{"hidden_act": "swiglu", "positions": "rope", "rope_theta": 50600.0, "init_std_o": 0.063, "init_std_down": 0.063, "learning_rate": 0.0125, "lr_head": 0.00697, "max_grad_norm": 1.0, "warmup_steps": 0, "decay_fraction": 1.0, "batch_tokens": [8192, 16384, 32768, 65536], "dataset": "wikipedia_en"}
Each number is 500 + 25 x the weight over its row's rms, rounded and kept within 0 to 999. Layers, rows and columns count from 0. Numbers have three digits each. The size before them is the row's rms in percent of the matrix's.

# layer 5 attention value, 96x96, rms 0.172, rows 0-76, columns 0-47
119:513530513540511499491511531506532495487490517466515526500495555485581513468519527521480536488489515521512500452477491489504502544541546501533517
108:518516528511491510497506520514501483461490500485487467515503511521547516464535519525516516491510538494479483496477509494533473542527531523515552
107:479499544494491487496509494538476473507518536512541546518511532474462495517515477486511546483495530475498498455494494535492499508534480500532516
090:550524517498513497498494509508509517494519497524531485497490480518498508505509485481478529492478492522520582548441528489513478555466484526500445
090:473457482467471509544533500454486535461496523506479498473515484494466490503470499507523539487513466529519525454530523524505504484505518494510548
092:501492489498545513457480484511497483529486491502520537556487533477475537488507489481489516496509541496528464414465484551472516508534468480553487
088:501553480520532496526484477494506540534483499502471529470494514489492523475481499502470501463464474487515494454483551502471513516508527519517469
101:482513529509483456501485529502485547494507538457491518493496491485524458489495463511494519501445482493504491468517514465492500462484528437475524
087:501492491493518487517518480490485506548497421534480475548472542454510511556493494476503496499489501443476488457533476545489512473526498520541522
095:514495484496527496530530534540467559527462496504468544473513518441508521491487439487468500463462505499508499458492496494472502534509491490530505
091:526533510505477499516498476460527455471540544528512488480508525514489447492493512468517506505490478468487467557531517511493534489457505506477489
093:516509470501515525494505489480508512470494484549455511556472483496467515512507472515523460491536559500544508469490438526530500521527478516577473
082:500493475486530532505494497518485501473503489492530456494493491536516478506501487499502459496475544491467507573493491517478504533491488471529544
093:491482531500501493500483479492483502502521482488517474528484544474480498576502469489499479535479509460436505521529517528466514514555490526505504
083:471471501512499442532496489528477524515535504533562545480474488452522516537503485530497554501497518511495486430494532465503472533531548505484511
094:512448484498501501547514469462482519506513456529516492467480488474469495537494471465459480527495497532472543536538505470465486513473508540481523
090:479501506510496477520454492520494506507503512537493514509474492482510466520471470483461539527492493513523479453541480452500507456491485466517462
078:518492525482460568501488549478535486467458450463517475504467502507530448456511544494500526506481523522483511538499474461535495492458482481541519
126:463503497511513504510479506534480479523477477482517500515494526488494432497498496474488495517508531447483439471556522509496517411492500487505501
103:472528559528502487445529531523479481515547509454481514512508494504504500502514517495502505484524513525473510487537461530505533457528515490473515
093:519533499545525470480471489527496538541509516525496562484502469540495500487503481521514521505506503510534459456475506459513502522535459485470459
084:513491517541470506441465532520456502510527547532502511515510488516499510495523544530503561498530534496520490479486469495504501477495479492542477
095:479449480479472539525518540471521466484494499477451437470488489513510439480490469485493461494491493498504515561516483492461518470466491500481523
103:541484502504461537516521507482522485470513499541508511506471552462551504444524522522509531480460522522491515545468505491521464525508496497498500
092:501484476522525467516498498532524495523511460532550527462466470481523527548463524485472503521488526527500494430490478481524485499515488486473480
106:465516508494471545548537517502512481453520524484513462495506514524514459479517501519503506478484495510480495568534511483513502485486530459461526
098:523493514492461528523551515521498486436473515462484477486479505539496469457513488503526505491509483514514505543501523557540505527516549523501513
075:497497516498456529541506511451514508497524505525466495456482456509506499476467510499512505508515478529475521501543489492532458465448529509490532
092:491506518519469516472527506493497515459516528501533522542471522521485483492518498512479517486491552514486484494517502526517527503515490477527494
086:498488517513527516471459537560494521507468472492519478513506529512542512493520477495476528506496527530518476479478465498521467512560518506526477
080:493447475463472514504522458455539505472457484499510507503488510504462519471537494473496478522524527533520523534502480486492513546444482508511528
081:499508529535522490473493511502505453535467475430548494473511513479535470487516507492461504516459512464471487528475524472496478502476488476446490
107:497544546499483505517486518509487489537483493464532515477494506496452536509499483493490487497496508520499489515504495452515536464536487498500545
113:501551523507508498527483472462497528481504516530526475529474537445478482518498523533484486535525504472490532519531523507531471536476505494492502
097:470520468513523473536480496496499526516499511578460491448465497500493501494473469528509508501510533480496504468507463500546504533505514482460477
123:483522488541506518524532522499544496495497485521498453493515479444489451512475547542529511483470516462494543552502506519470474503501521477496470
097:497527526510517537498517474498500501524503494536498463459487475471502458487477534491489514551440494499514546512472521509509495450526540453504501
112:495498472545538528535454539524471508488494521473490493500499487515480450471508467504495504505446479500522506537501487493524499478495457485462538
122:443405519494483503469516458507483473516464509540506495500482483494483528519509491528493515494524523514489475467446498487527484478506510501496490
109:496563464490487470503452478494512480532473486468502520512493511481520501517513499500516539456517486549480499457517499442490484519570490525522509
122:511513473533542503503465499499479530524488468521483517504514495524506472528492446487552461470523506531516452517490514467489502538481505485506502
105:472506510517490465556530491486518482469493542558461500478511532512488506528489488508480481535483490499516485551468521469555469513476491527501492
112:503507486465499515469474485494494488465540473496482483499545504530500468537482536520501523495479483446467525475499519498485478469523515496529483
122:472514497520532461535497486514519526525507508494533494534475484458495463481510523534505486514501483515496545481510451503537485494534530479464468
109:506524490461498483467496456503510518516497506493478529526470520486477498484503512489525498513538465493483497467514481482554511514481495556503433
129:449469541489496448506559461491497515504500517512453484503472485512469511501508479539526522529553554447526493494508475495531503484481502513492469
101:477501527528507588491514455488469486496498529484517508472487516537518502463520443537458499513478482482538494487520539513485515460515496458502506
117:507518510512493528461527537512526487507481486517516489497475486523485541488534463454476486521496518502573491504480517536523459460544475484518466
119:477507541525507486529504541518493506541492523496491430500501499500443511476512477508512426496492506522454465497508524543529488494472484534494530
106:476544484493517503511516506443497516517493453473508525516514538463487473546453500446528461480519528506490515494527499467473482485475452515516507
126:485518500546493551498448530506478484530490508474517522475519508510484508530462495499514531517525527555481537514520502473550514512508505475477479
099:501493517469441533516496491488490516528530519537541482472517499519520502449521474540491521483554518489502514466482536525477474483530476519487472
097:549514486515504516482474505516523493504522504479525524475542463464454512508476476512487517464480474469471494483478482483533552493524481532477508
133:537549525518514528426516484509484525483489486489495506519497495491462476477491510533478477456509501474517505520512499521491537499508521490501509
106:534493454492522490505527485492536489493523517482481542506467542555494503489501537503511515477493470499555553511510489518505489507456473552499469
107:491502508527503461476499471517491544480480499518484496490505432487472454471538501517465467520539510462489492518475483503571528504508455456516498
104:506493470524457508502488492508523507517479540525478461498490530500472507485489487512482508497518537515544490497521514535529511495497493509529481
099:475466470501475493537498487487479505526475510489487517542526458527500492497511481549502464471505506467495460492479534507464451496485518533483554
112:504516439542518529542480480459477488478517524522459443514448500535470519493493490525484519511507526519513487495505522503504506500472520454486498
093:547498516461468505441504494479538493503527505480527522497481526500457527503451497488482522535493526494505490493565467481474534469504492494467491
121:506533430556538529518470476503490517510475497526473539494509517491516460506490477495528492474525523517476511469500493491515482489538499529503492
117:465517550495506493513547527528514516487510490455533493475496496494465548496488473458487485485540531543504490500517492509510514500524488483485496
115:522516452527480516509427485539509484471442493507513524459525489473514495503519492520505482492481506529453490525509502476477478529506510504498514
106:466475479499444517460443516515515486516486468455547479511533504521502512530488527483493511485491499516474514513510548516457544483475478500489519
104:517484445516526549496518492527508507570509547483512515505498473522488517478459509506528535472499544500517537541506501475495516512555481489522493
088:494518491529499533523472533448501531512507499519430501463503497497469506514480482522508458476458530466488527494477488509467527552514538484520524
100:497489472449497521499467535464454533497456516472538514537515515491492504508448499466515530486499512512530494498486515519505540461537450501504512
103:476486499506517529549522493532492493552495491496503560502502509471479474493456445487487443509498505499478511527524501504461471491498516466474528
084:522513561487442497520540478494469464445487468520485477525474531463501464492474501470469497502516518534454529530513474504489517526470512469524489
095:531466503473478496493459507444527483514453524509480529474499519487498515464502506477489435506483476530485523495558489464485478510487534500496514
083:533478485469497523552516500527468516461528502540500522537516537510535470545519478483513567529527521477508539486530500498544544517493474506523476
090:472443499498512508474485520519487520541489476467496495491503468518493493498483458475468448480456530521470507497490502540454487452500473517500504
100:516479527474556500495498478457521452466462517522506505518510470505450504517518537473506522504527450535532511469544547478500483473506488505515505
096:525515512472465484518514530487531487470500503474498505534460571489513545469533506530531502539524487486491488494476504536521493501512538483500544
079:516495498536475523520494509519539483553517496523509490506455498509470535491474490555522561513490458494495495503501516510506446476504549520528547
103:492525465529520463498517468506525545471552492495521490485493472528490464515512503499533485489453501508513508477520488544524518501527439544500505
101:536436539500490489491505485524513455454477498521529507501486464477482482486478496486533470484538478509527541503516522522472496449513512514544477
# layer 5 attention output (transposed), 96x96, rms 0.154, rows 0-76, columns 0-47
107:505485479496501525509550478585469492548508514492483491482468500501536524482514508519524532514503509500507483485485491498511509559482518512527495
101:500495498498506511505541482571503518526521479502466515510509531523491462477512481493504499484511547515462517499507517496492473548520488480497528
104:493550516536502576541482497546512493491496502506472507547497495486538491487518513517479503459534468534488449499525530472474503535490529505469555
095:464526491497522490438485453484472496474520516514486494503459509495496512462518467526517575501533468521512514534515506470444484482510468451510474
100:518475478470480490482518489460556487506483487480519523483497489511502496499456480508509526472497458525529492453529543504503543454484483475476505
101:463463540482453518508487508546488494470505529499510497490497492541521522451490521497521488522495498480462469485465528509493552504508484504498484
092:494520471483506477514522470475503543512522500468550499515506528507500464459472518494497507505463454513508493483472502491531517536455497502553495
100:488484525514534496436492563500489503524477470506519508514467533511529466500482490545531513483513490473487526490471457493572543522520476509505517
094:511508471508503507496480486501474523530510541484475527518475518489529511529512504466496501554490509472495460499551524499533524486490552512474489
095:503505498468510506483500501527516485512450529491498536460525514485484459444506510537462495510499483476528487488492493514477509454485514464511472
093:518557501493521492531514513458479476486553497444510527515458518500449493505496503531507517519490477488501518490464528496457487514510477511517475
096:494480453497527504480532456470473511519497503532478512482512490507482470484479539501483444520474482490470470485513535536469476486469500524525548
092:539561484463501539543500515508472504481510455479521478484502464565511488499507541522494497532529469514542492527506487497524513471520467484467513
095:481511529526462490540455490470543511538480504534509527533496499527544492466506555542494504516496482473477469525536513495521469483488513499507497
089:508515504479486454520498489547458485538494530501523506501537474476548510509476484518464546512537481459519506458486488527510494473543500506516512
094:512503521547442470509501488480460489487493476474464495448524512518510488488502521539535526504488475542559523491508519468488465497468538482507524
104:504499495518525498472479495491491446477422460508514479521504550496552502523510508534480484488461485516515471480489496506512510522452477489522452
090:489530503479495510497536520493531479501447502472502507550464513468498505505500468494472495494510533473510513556524502507519499503512492484521534
117:529472508531499505510513545501522481517518519533496515498527533495534542511479500500480507474514486513540486532485499498528514477460482521530498
097:505510492526487502492493495547569536471471517514488475469507496527502523522528575494503509519516475520518512510487461535487500522509489506461450
103:496532506471528482524500486492462498491491459512451509501512531507565503503493485491483492526480527488508452531479467521518486517496489475448483
090:479508510433506468540500509568451483509513537517489490521480497508484464559507460536511462455506471497505511515512498487535496517508535522477484
093:513484478487528509482503553412488478468464526481485441497473472478510494472507475445525489499476482506513503487452521547476468475495502494524508
099:520523504473556500505535533481537477517512514488468494514527504494492526508448478557508520516493508488550492470507507492472484507469509502457536
099:555517509483506526514514515520510451513497526511492472475542490494528486503461516510481480544501512501510535484478466493541496531488490496510462
107:459494482521522481487511516485510477469495487422520485500526512557488465505480493483538522514523513473523520540471482491512478495508458482471518
089:453479481554520549505521512503484497485482505477480498527515484525443520511449494524471517507495511490562532494522497535469447505551541505505481
097:475491461563525481482536482464502492534497486520492478478478476485449517514460504540491481487548553509506547509499484472504510483478479532474505
095:534503485502552505509504518492513478484488535477522547498501506556488515490499546525507469476516546504487477492511518456521477489517483519550452
093:510485527489478523484466525566482476530482475521552510518480474509525523511473502494501525516484522504504516512527542510493471470500460513507521
092:511466500531471518502514489525500503476492494475434552508500518517493517491522469504469492506453499537517469530475490484511486461524458553472482
093:512531498485490494515476472523512511537498505503518475506509485490533528509505463483506462519486553497548510513483476528514485526502481460521490
105:479435542516546480510505455537449499512465521523488506464518521485493482494522537485491510492518483521503530493523518483499488527487512512439463
105:502526508541541487497532497476462481515560485488504533521522512498476506472461502507492524491508514448504556486487509523469507537453474505519505
100:547527494554506488438538482464484478544467465516526528518498497518481541520476435509528493459500523529459535484502504480535474462492495494462537
115:511493470480555519510505523466491468452481513511528486506482512477474529500504495500495516499468495506449501513508506507455477525520492519503470
099:533506480505476499538528481523538461496523541464531482487494496454497521540431480490495510516536519527531497479510480506516511482478495511506493
104:435537471506513465533499516537529516538490481491471500496508532486466453490509485498478471503534522478513483531508530501512505521482484489473512
105:488490510491504541532485532492490497474448509519458510505499538499502517525492484543492511478541486485515483476513536507541464518529513501512522
103:515500499505461497502497500562481456556507464494470479473538544476504497506501469485491471506488510507458536538485506540473500502523460513511500
109:502468497503506469471508476497517519484497472524465468472509509496501475486506460476498508550491511525501520486496471517522511516522509519453510
097:506512499500522494526513508456491493498455478491513493492558512509492514462473473559512508479507482507500502524560448476494557476461480465485495
099:477500516499529503483523517518529532465509492503510483523516495447514510455519482508532519512520548434457470492478478493518509472519490476477530
111:472523554499533495497509467506496517479508517522496473531491504544503488546513525483499495519511485500498507521534452474537489467479455539512444
105:512513542540548483504503493492516524513469476462474508461476501454532516481508526506529474514477459482493457472494516500475528481507558547534538
108:495456529512458490529457510461525532497556486510453520504521507435495476526533521522476489506502510499515507459531487501527514481521532446493508
102:484496490502493541520498458539482469530518476529513478494502512528508516483479477513525538520486495498536514493488520487520535521536521486502539
108:491479486483524518502528523475517501521537548531484521442509497525480523473497517529516485461484545450518512472525497483495469479526509491490482
108:502506486516459486494484494485484553485500532522490463436508492477435553468510503464494505522480529489524487541518493507505515472487453501522531
103:508506472496503494531494472525464511498514454476475507525548468470498515521533459516520490477504517513534520508535497478511496496562458482491474
112:469482485533494506491505489509479492481519482496471489513510487498479506498498477487519498481551503490454505469475497508497499535509477526541514
102:498528494543495525527518491496503490447526458488477505502512534500465496487481480521497502524510482532500470496478548501476457478489483492488508
102:514521543514510510483494537515490477544497540532513514491507487523507484539507494507484510469544540494479480516472497516498518533503474424522493
113:475496478478476495503492468484542512497493495541543494504518493476491523506485497532538527478486491475465460482504508469514534481502486495513457
101:480526507498500501484490547495498465475478526521452443474486480485521526488516463521505492507486479476520515467508497517504453469406468501530502
106:525518521452517429502522530483467520490520472515504521504508524470504512478506489493508478475508471491483458534481472503530495482504507475525481
110:498458566471486508477511517466502463489492566501501533504486534513519543478475470505448490502484481532509487470470506476515488467512456475522530
101:458483475527515507491539519467486547523470501504490472491491493509472495544508503523511448503486478505526508511460481511553501543479553463528481
111:534536482476506475478526507461465489497519494530478492498482530556508499509463500518480490480492480497494456489510483527487513507543508463486516
099:503506510485493513509493497527510480452508522491502508521554477501514487502465475542546496469507462498509516522482505452510502545478487537466529
107:501513494446548470463485458474473495517533488469510494475521495450512439487471467500504490482484477462538550477454490474512511521524482478535499
112:520492494495504487535520521538535536485533494507509506435510501487514498508523531506474503504491524510469481529446465536512462489510506466462508
110:504491442490531491483524539493491495464477459524494507513489516487494483513469501447448456512510549479504496482455501526500585514460468529458476
103:502475490523533524451490515523546514481513485452464517521481522517467457547510500485485530501463502527485459515515526479499490539521462478500460
102:470492540460537527476550525563497483484502494511531470526546499495496499490568525503506490493501496471534518509498509500498463507442538534508494
097:493482535488501486492508486473459496538486502506479489499534507478540533503487488487490462511479464520453484476547503488533462533517516523473538
094:504469483528510537465502521503497516543498489447511479449479524518491530529531492508521510507508485519506497507491444526522499509490470499492492
102:479501505461493541496512472452543537521510491508505475498488468529504509524498520464488510475509517506472511509499484520551502501502501548503487
099:500547496517483495502494499427486485542493511457485474553524501545496548468513491502490507466510482482515538496485512505545476474479486492477540
102:479506518521477506490476519449475504494470500465499470554525481520509444527496517494450542530518504504487487506529520519451514491485524504501497
095:508476517499468498478471457526457473505507506492532475527459502463482506467492505505504466439482538507481482550489500508500488516513485505504488
093:492490461517428522521495497501492502491491482476517506532453547497500484526526461486515518455497519491509472461498483469523464499499533499513470
098:485505478498482505504496546457533490541516519511510513459524520470472474467454449502491487518495472490471526543533497521469487501506482470490482
098:500504486507510519481454495521520487487489540508507464493504508540569477459510513472508472477518484526455547471502492450509520444530493487538482
099:479524512488525461479448513522469555477456499485458527507536485449492501517532492494533500509498511518486460433449500484537515529500505486497492
100:505497506474492464534504443545479493524492458483489465474528545522522538506443479495500526491555475527478543484462506504473472537472482522511510
106:461473465490461525456485469437522514529511495488494512538490476503482525536481526521465516483477453519487513491492508484430515485488493520487525
# layer 5 attention query, 96x96, rms 0.147, rows 32-95, columns 0-47
052:498525502470520439508486492471510493526482491487559437519500497474516467514486551499496465487459506478509534487534525484535521498491488496462509
065:512491497562475516478516539474499522536474518518456471533510477517496492466515493526495481462477479510494538486496536533515478519497488448483501
069:482488486452495538498520504490455488503501513554526510503478526528532504517493481568538513494548530537507480508456469508523514507518512503499502
081:480486474461466544543477483518520499453549468511437537478515485509488479481522501489487517549501497492478442493492487513469505482492535489502508
087:496489527538558469488501512473519536505480510532521505537499483492474509484460518471530518482488504518554507477535509514515496533532472500506476
085:506532466523488461526534484478474471500472488517499497524496486508552493521472478566509451479468524526488478526517504502563458502478487507518529
103:465483451461479473568492468557481515481506524472502480487513505519501509542494521501495501487562485532504498516432476508503493525481509505520459
105:489521486515500503523486503510501525490514502469461522504539459503448477478509517450469512503515483485499495471519546494454473506459517514492518
124:479523550495529533503459505469537517494533498532500500475521479513469518443486520469489528468464515492498490488534491522463516495540487505499473
143:510476546561534471478484518480524536467500502469523521488501488510509524474485498464500514454498515505501521483510505529510523511528475491504490
112:504476522479532492570499475468479505498514476423500517517550516511497507475532484513502490482527477557523499516505502499504468485476528473480511
090:524517534497556496466491529495481498457459459554532482487485531494532496453506491486482522496460507504519513484516500488460471511520496481529482
099:514484558493511533503442525485463480498515476482490461495460502551499517481504470489574538522479527486512519479503521500482561497511467468521517
094:481467515487493476529478505511514542506488478499522509501501492548466462560467526492481448505516443511496513539529465462488488479509508519528512
089:508529509541498529473507517508480498467470501464537539536492523519502476466434511502521505527491474487522546486520512484526549500470489522537447
103:470498465446460481500497510554520498509520474472507498518536501507510497494519432473500517486459522473511508498468494481529469528481472521513473
102:520529484492485537495485463534543534477488486511521527525446475542496516519473505526487505508478492537492493548469500509522469484516541459477465
095:489497550529508537509509487530440486483504451445483519514518500520483490503493521527485519519500485489459478466536477496475500547476512552470510
095:479454503503498500456505484501508542446508535535526491547475509513507518509515491483486495482493483492501473498500486501475518554501447508483522
103:495486484464497500499483471510513528505490496540516473463486561487449482462523471507490474526481527517525512549516482516497491456495502490493517
110:464475535466504512512479525475476522504522481515482549516477492458457480494510475514462529507442507503466506469447455523447479474485504502487481
099:481498509508512504526491487481495561501542477483490493451513501452492511528541513517526504501479526533525505509505494469497545523549543550468510
090:461542553527521507499476540480474531505492480482493495536517500498474494498527534565516474509516519521467546564527507495487477497501515521512569
105:537498473480483506494550532430494502496478495484474525474497484516501504496537518509505521491511483517553521499470528499524489495487490517473524
090:510501490524482490512499483480520512514477487494506469574494523524524482492511516487497519555463534500546492481506482516529488540524475483472491
104:501525469490500518522531461464486471483468536518510491521491519503513529567484442511495506524471518495520532492515471491513511518460462514470456
108:490523492472510509496491505490549561484514529547546536503519512458462501469487498494507537498481473477473493475484483491510544500494530500511495
097:455536479509475493519489494486486473502490513485482493472538504506516550489491503516495501483474521530551480495506481503500512467427524520476493
114:522486481491470458491485506490452518571492501449521485524495501468530469470520486494524481531533487510529512535462513467558490491495501496499492
105:510504483520486510495515504461519544567480509511491494507500490470473494539479530476475502496524502435468454519526464475495559476514505512501436
112:491487491492492524467491472510521498527502519477469503499502524490502478497525538483528481497501462504502549481544512427506486480501542494490492
086:532527498500502462500502501459487500447527468469511515563481488486451462474548474498549506481501526456546506492489483481438479497528513517476483
079:540539509534535484499518512526517516467499539468529489472508483506516524547539448528478492492478547476516508517530502497500499498494452543469538
120:487491539398526537523501523493495519562520473467462478500502522491546478514499489483512503520531485506497471523466508512494528522501507442519496
098:477500498411478521517502529499467493596518522505462468502507456532487485517452534496499498503530464498466496519455513500488518494478486501474507
106:468492443569479495469479503458553514474499493488472513492503503485472500479493474461473497526522477497518506488537507505486458504478545499523494
099:515503478605525469489474508462536526465514485527508516506535521494487527472501458458495492494479550512504500484524506502512506477534507499483471
089:473566495506506492488512531504506454530535510528522477464450494501499515511524484528515490489534530510534469527528502522521521522478492467514499
102:489498532493521472504531501538508524468521487429512475456511497503498478529478495472491473463496507471479528474517452469548513490484523532492469
104:500461486447498501517503520500472489519456494457525494459460519522485458481512523501490474491537485536529543528509532501529492503462502489512511
134:503512532597559465517473499451538532446493481506534491489509518522509499478517473475485512468489521494560494494509505523536506486503505482514487
087:546468483470453446466519504500510501538481477493486483526487501505519485521563493500489484514543453492531528498515521485543478465452474500504506
103:488511484494467474447529470466528513497547477483520520523524453478504471490523471501469563524471489484527500526496500522486508531468484480555489
104:503473528490462485479491478515477507448512435468518501468420511557497496500524464544534505531487523565492493474511537480503520527505537529470530
104:469495512464519509463498460509486496488477543514497481491499478533528456536491539446511460511514547489520519528525506523508489518489505521514522
098:514490522487464533459535501504472482494510497474507477491520515496509507516514504498458490488528484501539471486479549472461442499487465462525503
100:480442500532524513517507458502482547543518549498520495497479555476509471502497493484491463489474457493489492530534491470492497503487529513483536
108:490478466515463441523497488546494488499469496477512474478476500468495501517468547514483470487502482491525516484489491535503494488459490507473507
112:506514468510517478475479512556517483469515491472528501513490512486513519486504469498544492493493521535516504560465464458507512499472504482538496
102:460487526514499533509476485522510488483509452515546496513524500496461524472530516477520499476515488529454525508516490487478475532510512488499531
109:505477477498468496528517503443484492465513496501497496502504477492473500556475479502484492478498496473499478478485498542488508542505481493432542
102:465503540450440499470504480434518492459472520489508522524541483509540507534496495531505475458498502524504475498526465478488506474500519506559473
107:526458487538501505488524544466492517512490468514462515509486473512510511488560555497508524489574517468519513502505488502496510494545517471477516
100:460508531497516508501449515469480461507482491473480501459524504484477495496486523544471481486520471467490512494459514490526496503491562505528568
100:489489499489518485475501518465484503527470516485492541519537509521543549503464464524501540548477519491494498450454489513513489496478465532488483
093:472495523516487459512478531511512440520491492476500528501519516509513522513516480470482506498532515465460453504549489533510462496526516491514527
104:517498532484491459492522486512449513486478522528479517506486475509533525543526515480544519450487519531491500485479498496459490490489531510511533
105:518561520438502535496459456510487486474490489494459514461472462476499509465501471496489523520450513464483454503527482534491528531470490531489460
106:482495456519482515488531454532571525506547483470481484512546478468458501510505522506481481473533503553444504479507481516521483502475497536477502
103:492534538469513511533512495522498499498526481504499539528486521511510476459504533475494527483516489467476500508525493488513510443481473576492495
099:460526508524468502510487460509530515503494445541501501531480508486485495487440513483482514514507516481505459490442517463550484512472522502452518
108:448469558488502447507500488535507491526496483518465471502531513483521481503530502492489481480517522533511455474542482483500532541478511511470519
108:497431458572468487515474503516529498476516532459516517485469497508508450495511474478494507505486501521493507467478473533501458483549479526556546
116:502516486519516452484504498494484476545484444496472462481507510494513522519500510482457503511495524478537472538481517478508497503500514526462470
# layer 5 attention key, 96x96, rms 0.152, rows 32-95, columns 0-47
065:493492516499485501491519508487485489476466499523509518514467480491488509516501507491512504510567488496497441459466471536508477491492539515461482
066:544495485500496514492516512488492448483517469482537528519489505487504490494453467465510471525510534487546531475490483471504537501484493490495505
066:519482516527530513484502473512507520535507455472496480469524484539485494501512538492453502467508502514487526463544511467448485517503493482530485
070:442471476456466511476505485499484510514496514539428495480505507497494491482516495522488491462523486476479555557491526511513501471502494473516572
084:505530534495536470520535519510522462493482523487516455477467509522497523539476486483509502491519499487514478491544489524526496493454492516504453
071:510468495494499501493523481535498498546526475495514510451486468580466506521492471461464479500489541526501500465536515477485509524498499491483518
115:479468471479454473478516458494481539497518499483476539519504494538459512501501517493500490527484514497500545529455499493540502499509457492461541
082:484486529525510547593482503500488499526479490504521473490517468476474479466512503504491466473516463552472498450538521484515505497515537496510509
152:489513522523530489546465519519473450492490502489522481481501497512516511494477504529460487476466500521499499483558504510464489517464517503529454
120:476546546507531524509489499514473462489501442486471470476498509536494472487476475507481516488503512549460495467545499509475488487489532465497457
099:491525503494505478515481522501452483463490500496503487503496463551509492494480502481499477502466522495534532501505517488536558501492513486474553
108:443524504517464485518469529501503472502479505542488505517473524459507489489528481519485470554505445504496511529533532516543509486484487501510475
101:473504488498509524487504487519502510503527516551524510441523515536482503491503523527489483459523492504485527524544481499531505561482461522481510
099:473491536464509467475506484478495529474507479486499475490485499532462546506500464509526491518486555487559534493468531499465523480513454488484522
117:504460458521475473479523550492520478464505540455516471501457536521546530524495523510499500497468501514495478489474484504513478536492474513479530
101:520508527456543506464536469523486497474506502453479549500466474506467519504526469466482493503483550502510513503517513460496445489516481552475505
089:527532465498511491517537500500497478454500515486536503501503454469461545532514506488530499486517508498523501515486519463516521508536510493503517
110:441550489495497547533488508521516473524504440535483488495512519506499481461573495466494509477485463536473489497506527525484537519496489458534481
105:511502519521471523497498505512521497519458488444523491477461490494495501452483495486537469527525490496533477482466490504512478495450429495510459
096:501492533495481511531498563517521468495502505488499496524521481454484479529478524477490450479520533476473525492524508498534506479474524520477449
100:506483504524481515489479478529538489499481507501493510513467447471553501484512553469475521546494486469497474528524544487522514504536499480509506
094:483538483491518501517483517481487491498495506480512439483442511511500503485507525494497513508499500486489465461496464437502465493457509525480513
101:508498496513449490515483475504481494520547483479502469489490535464483469524481497483492482499496466487525492499561485491517497509462509534494491
099:511462479531512504491501483524521495501532504536515494532472493489474498478486471504503494505485562513530509488498496518483476501565498495489492
106:528501516473453492517525518505522497454492453545540473510474499497533520463456512448516500482506520450510508449462480501506477516536486470469477
104:463484526503529486507510510513468497513491527541508524515492509511500491481509469512513510488530543539499517520481550490484524500499498482494526
119:459502522527560482536476508472508497500495475501487447497476500509481463526527508530463515478532506540466479489523513517486472468533502506503480
109:521450473506512507498501479515452497477538494535501503548494484496491507494517428488540496486507492506510503512494537473494521498513457483528476
116:548467506508473506474526494493548571478541460539530491535525489518485526494499515488485515457470568458510453496469505514488507537532513520512524
108:505506499497518477483459473535458493478480491547489505540514464495547433502541510542525514520482470523531455537488524482536520483516518511477470
107:501507525513498518480491499464475538463469529465454524445485511506490461532503489508487538519526503451478491518536498478513513510507486523524501
105:470513467485510510500504572502538516488520512505503478460495497547534529526466461511509482497515456500505486516478474516520498521486524494545470
101:544468537524492494480516464499468459464525474502520503535554500545496532478508469498492502478483514499524489472537519505523484503526510505510508
090:485470452544509471556462515538540466466460500513497521497497472480443469488481533476542510496501504515500530496478527464476534481475512483493503
107:445539494514464517517476532494499515531459484522496499493495491427528505505518514511491524520510465501473539510446503495500495516476493498514489
081:507534523463485527475490504474487488531515530513490529517490510518515457464506535506528517510502471488460473494491495472489517481510484469482512
101:562521523494516488474518514501508491475492493457550465476495487556516510490501458538512504468467514503534479504542502543509483512518480529505481
082:530448478507523485514486464477454495465490486474484519489530548513495509489512528477488494486483485505494485482506491512488463445525476496490482
096:473513485520483538467484524469542492460437506478476536478518494497505495503500538500521515547547463529512472519483472509468466505470462492504494
100:467497495509472492516486517474486499521511514477471515511510488399480495552498529498505505545517466525476548500478492500460491503500489492499485
106:495530515541513465499479496510495509462513527503509481469484430554489542511501500498524490451484527507500463549530510552478506531488508519498527
148:466511487486477512480507473520532483496491513506470526527471546456523515510483537503496494535517454498463531501446494464507519481494481506497502
117:551500507486528535526539503534565514493521478534498520513488478519473543514529504508516476500457539482509466531497527482441461512517508501512467
095:523494468490515515499518528465482480496459512456491430529485501512517518503473522487492474490538435529513484515492470456492488481493482508489480
091:535498540500481489501522498513488490543496505500506491528526536475492474470480468480493456501497499507510531513503478506462499473495517510489469
095:454549494478518479498536473503502470504510533514454542508508497510521483501492508497489492535498532474448488550537520542471534519497502495507469
103:471456522468528509471447482426526503450484491486505527513496484492508482470475549508505536502494493504503509458526516465452522508494498461501503
110:476481444510500485494489423458472521538488464492473472501499496548535494490498478469497528509514508496546502516458501495497540449523481498495481
093:487515456506460500463487476458465505504481480490547532499492517509507507503497513548480504497492478471538539447497544541534484464543490497479463
097:500530539514529512455485434494526475523518487472492484469489542539559482492455493499515491512512504502448522519499523513535500496524454505513531
100:487558487529501479496532512506535521503504485530520444440456458495501511469479488487510538463505474516496486504484494490466508469497519483495482
108:519492509506532519473509526542476484499499506517462463487508485478502492484491531501522466514555510526492560496475516453461509550525435488468539
097:496482548469482500513497528524540492494525475532495501529485520541465484502470472467515518531482512492533454489522520511489485529539545521488499
098:464495510512519482490468490484449462542494506473498499526461488453512490491480508516487489485522494474487450497535476437523509489517464530492503
097:498504473489535484494511502542494505494486468445473488493493477505492488512512484480482480491503491463543552499457486524534504521495496475541522
099:481473530444503471480515482564502479515499475501484482493471487480490478497515489502492478526545493541499554508513473542486496487446465484495530
100:507516471497507519542479505518524469541498485507449503506525510536478513514529443447558508492520478505473533516452488521522506532511482514493493
112:460513469512510475502499509504499497486481496534524565512534541526461514520511521502504537501502519508483485536483491518461472462509484476528527
096:519525533481517527501503489517488505508478505510528544521492515473471506467520543445457482487477474507514492512501470488452481511525533469483534
100:504533510445468442526504528485519538512501534490496498489488471464490516515495474529478482495521486539506499523503490483491490495466525496527548
103:484500479537509511561523485491488512500520476537521520516510495490515503519413501498552525517489469487510517530490504501511506516526526530544517
099:544542520477535463508443487565501462508462515523496500513512506484499526475509497509509525518504478550545551522525509503516538486494517464485477
100:487530550529494530479518487528502490520525512498459521459523556551522535511498497519501510513508496492500495518431481486496491520464490515483493
088:496485480522502499521486497536479481510531451501505534516529494478555462474543482503523490499513489496521514475497505493516471493457515490528450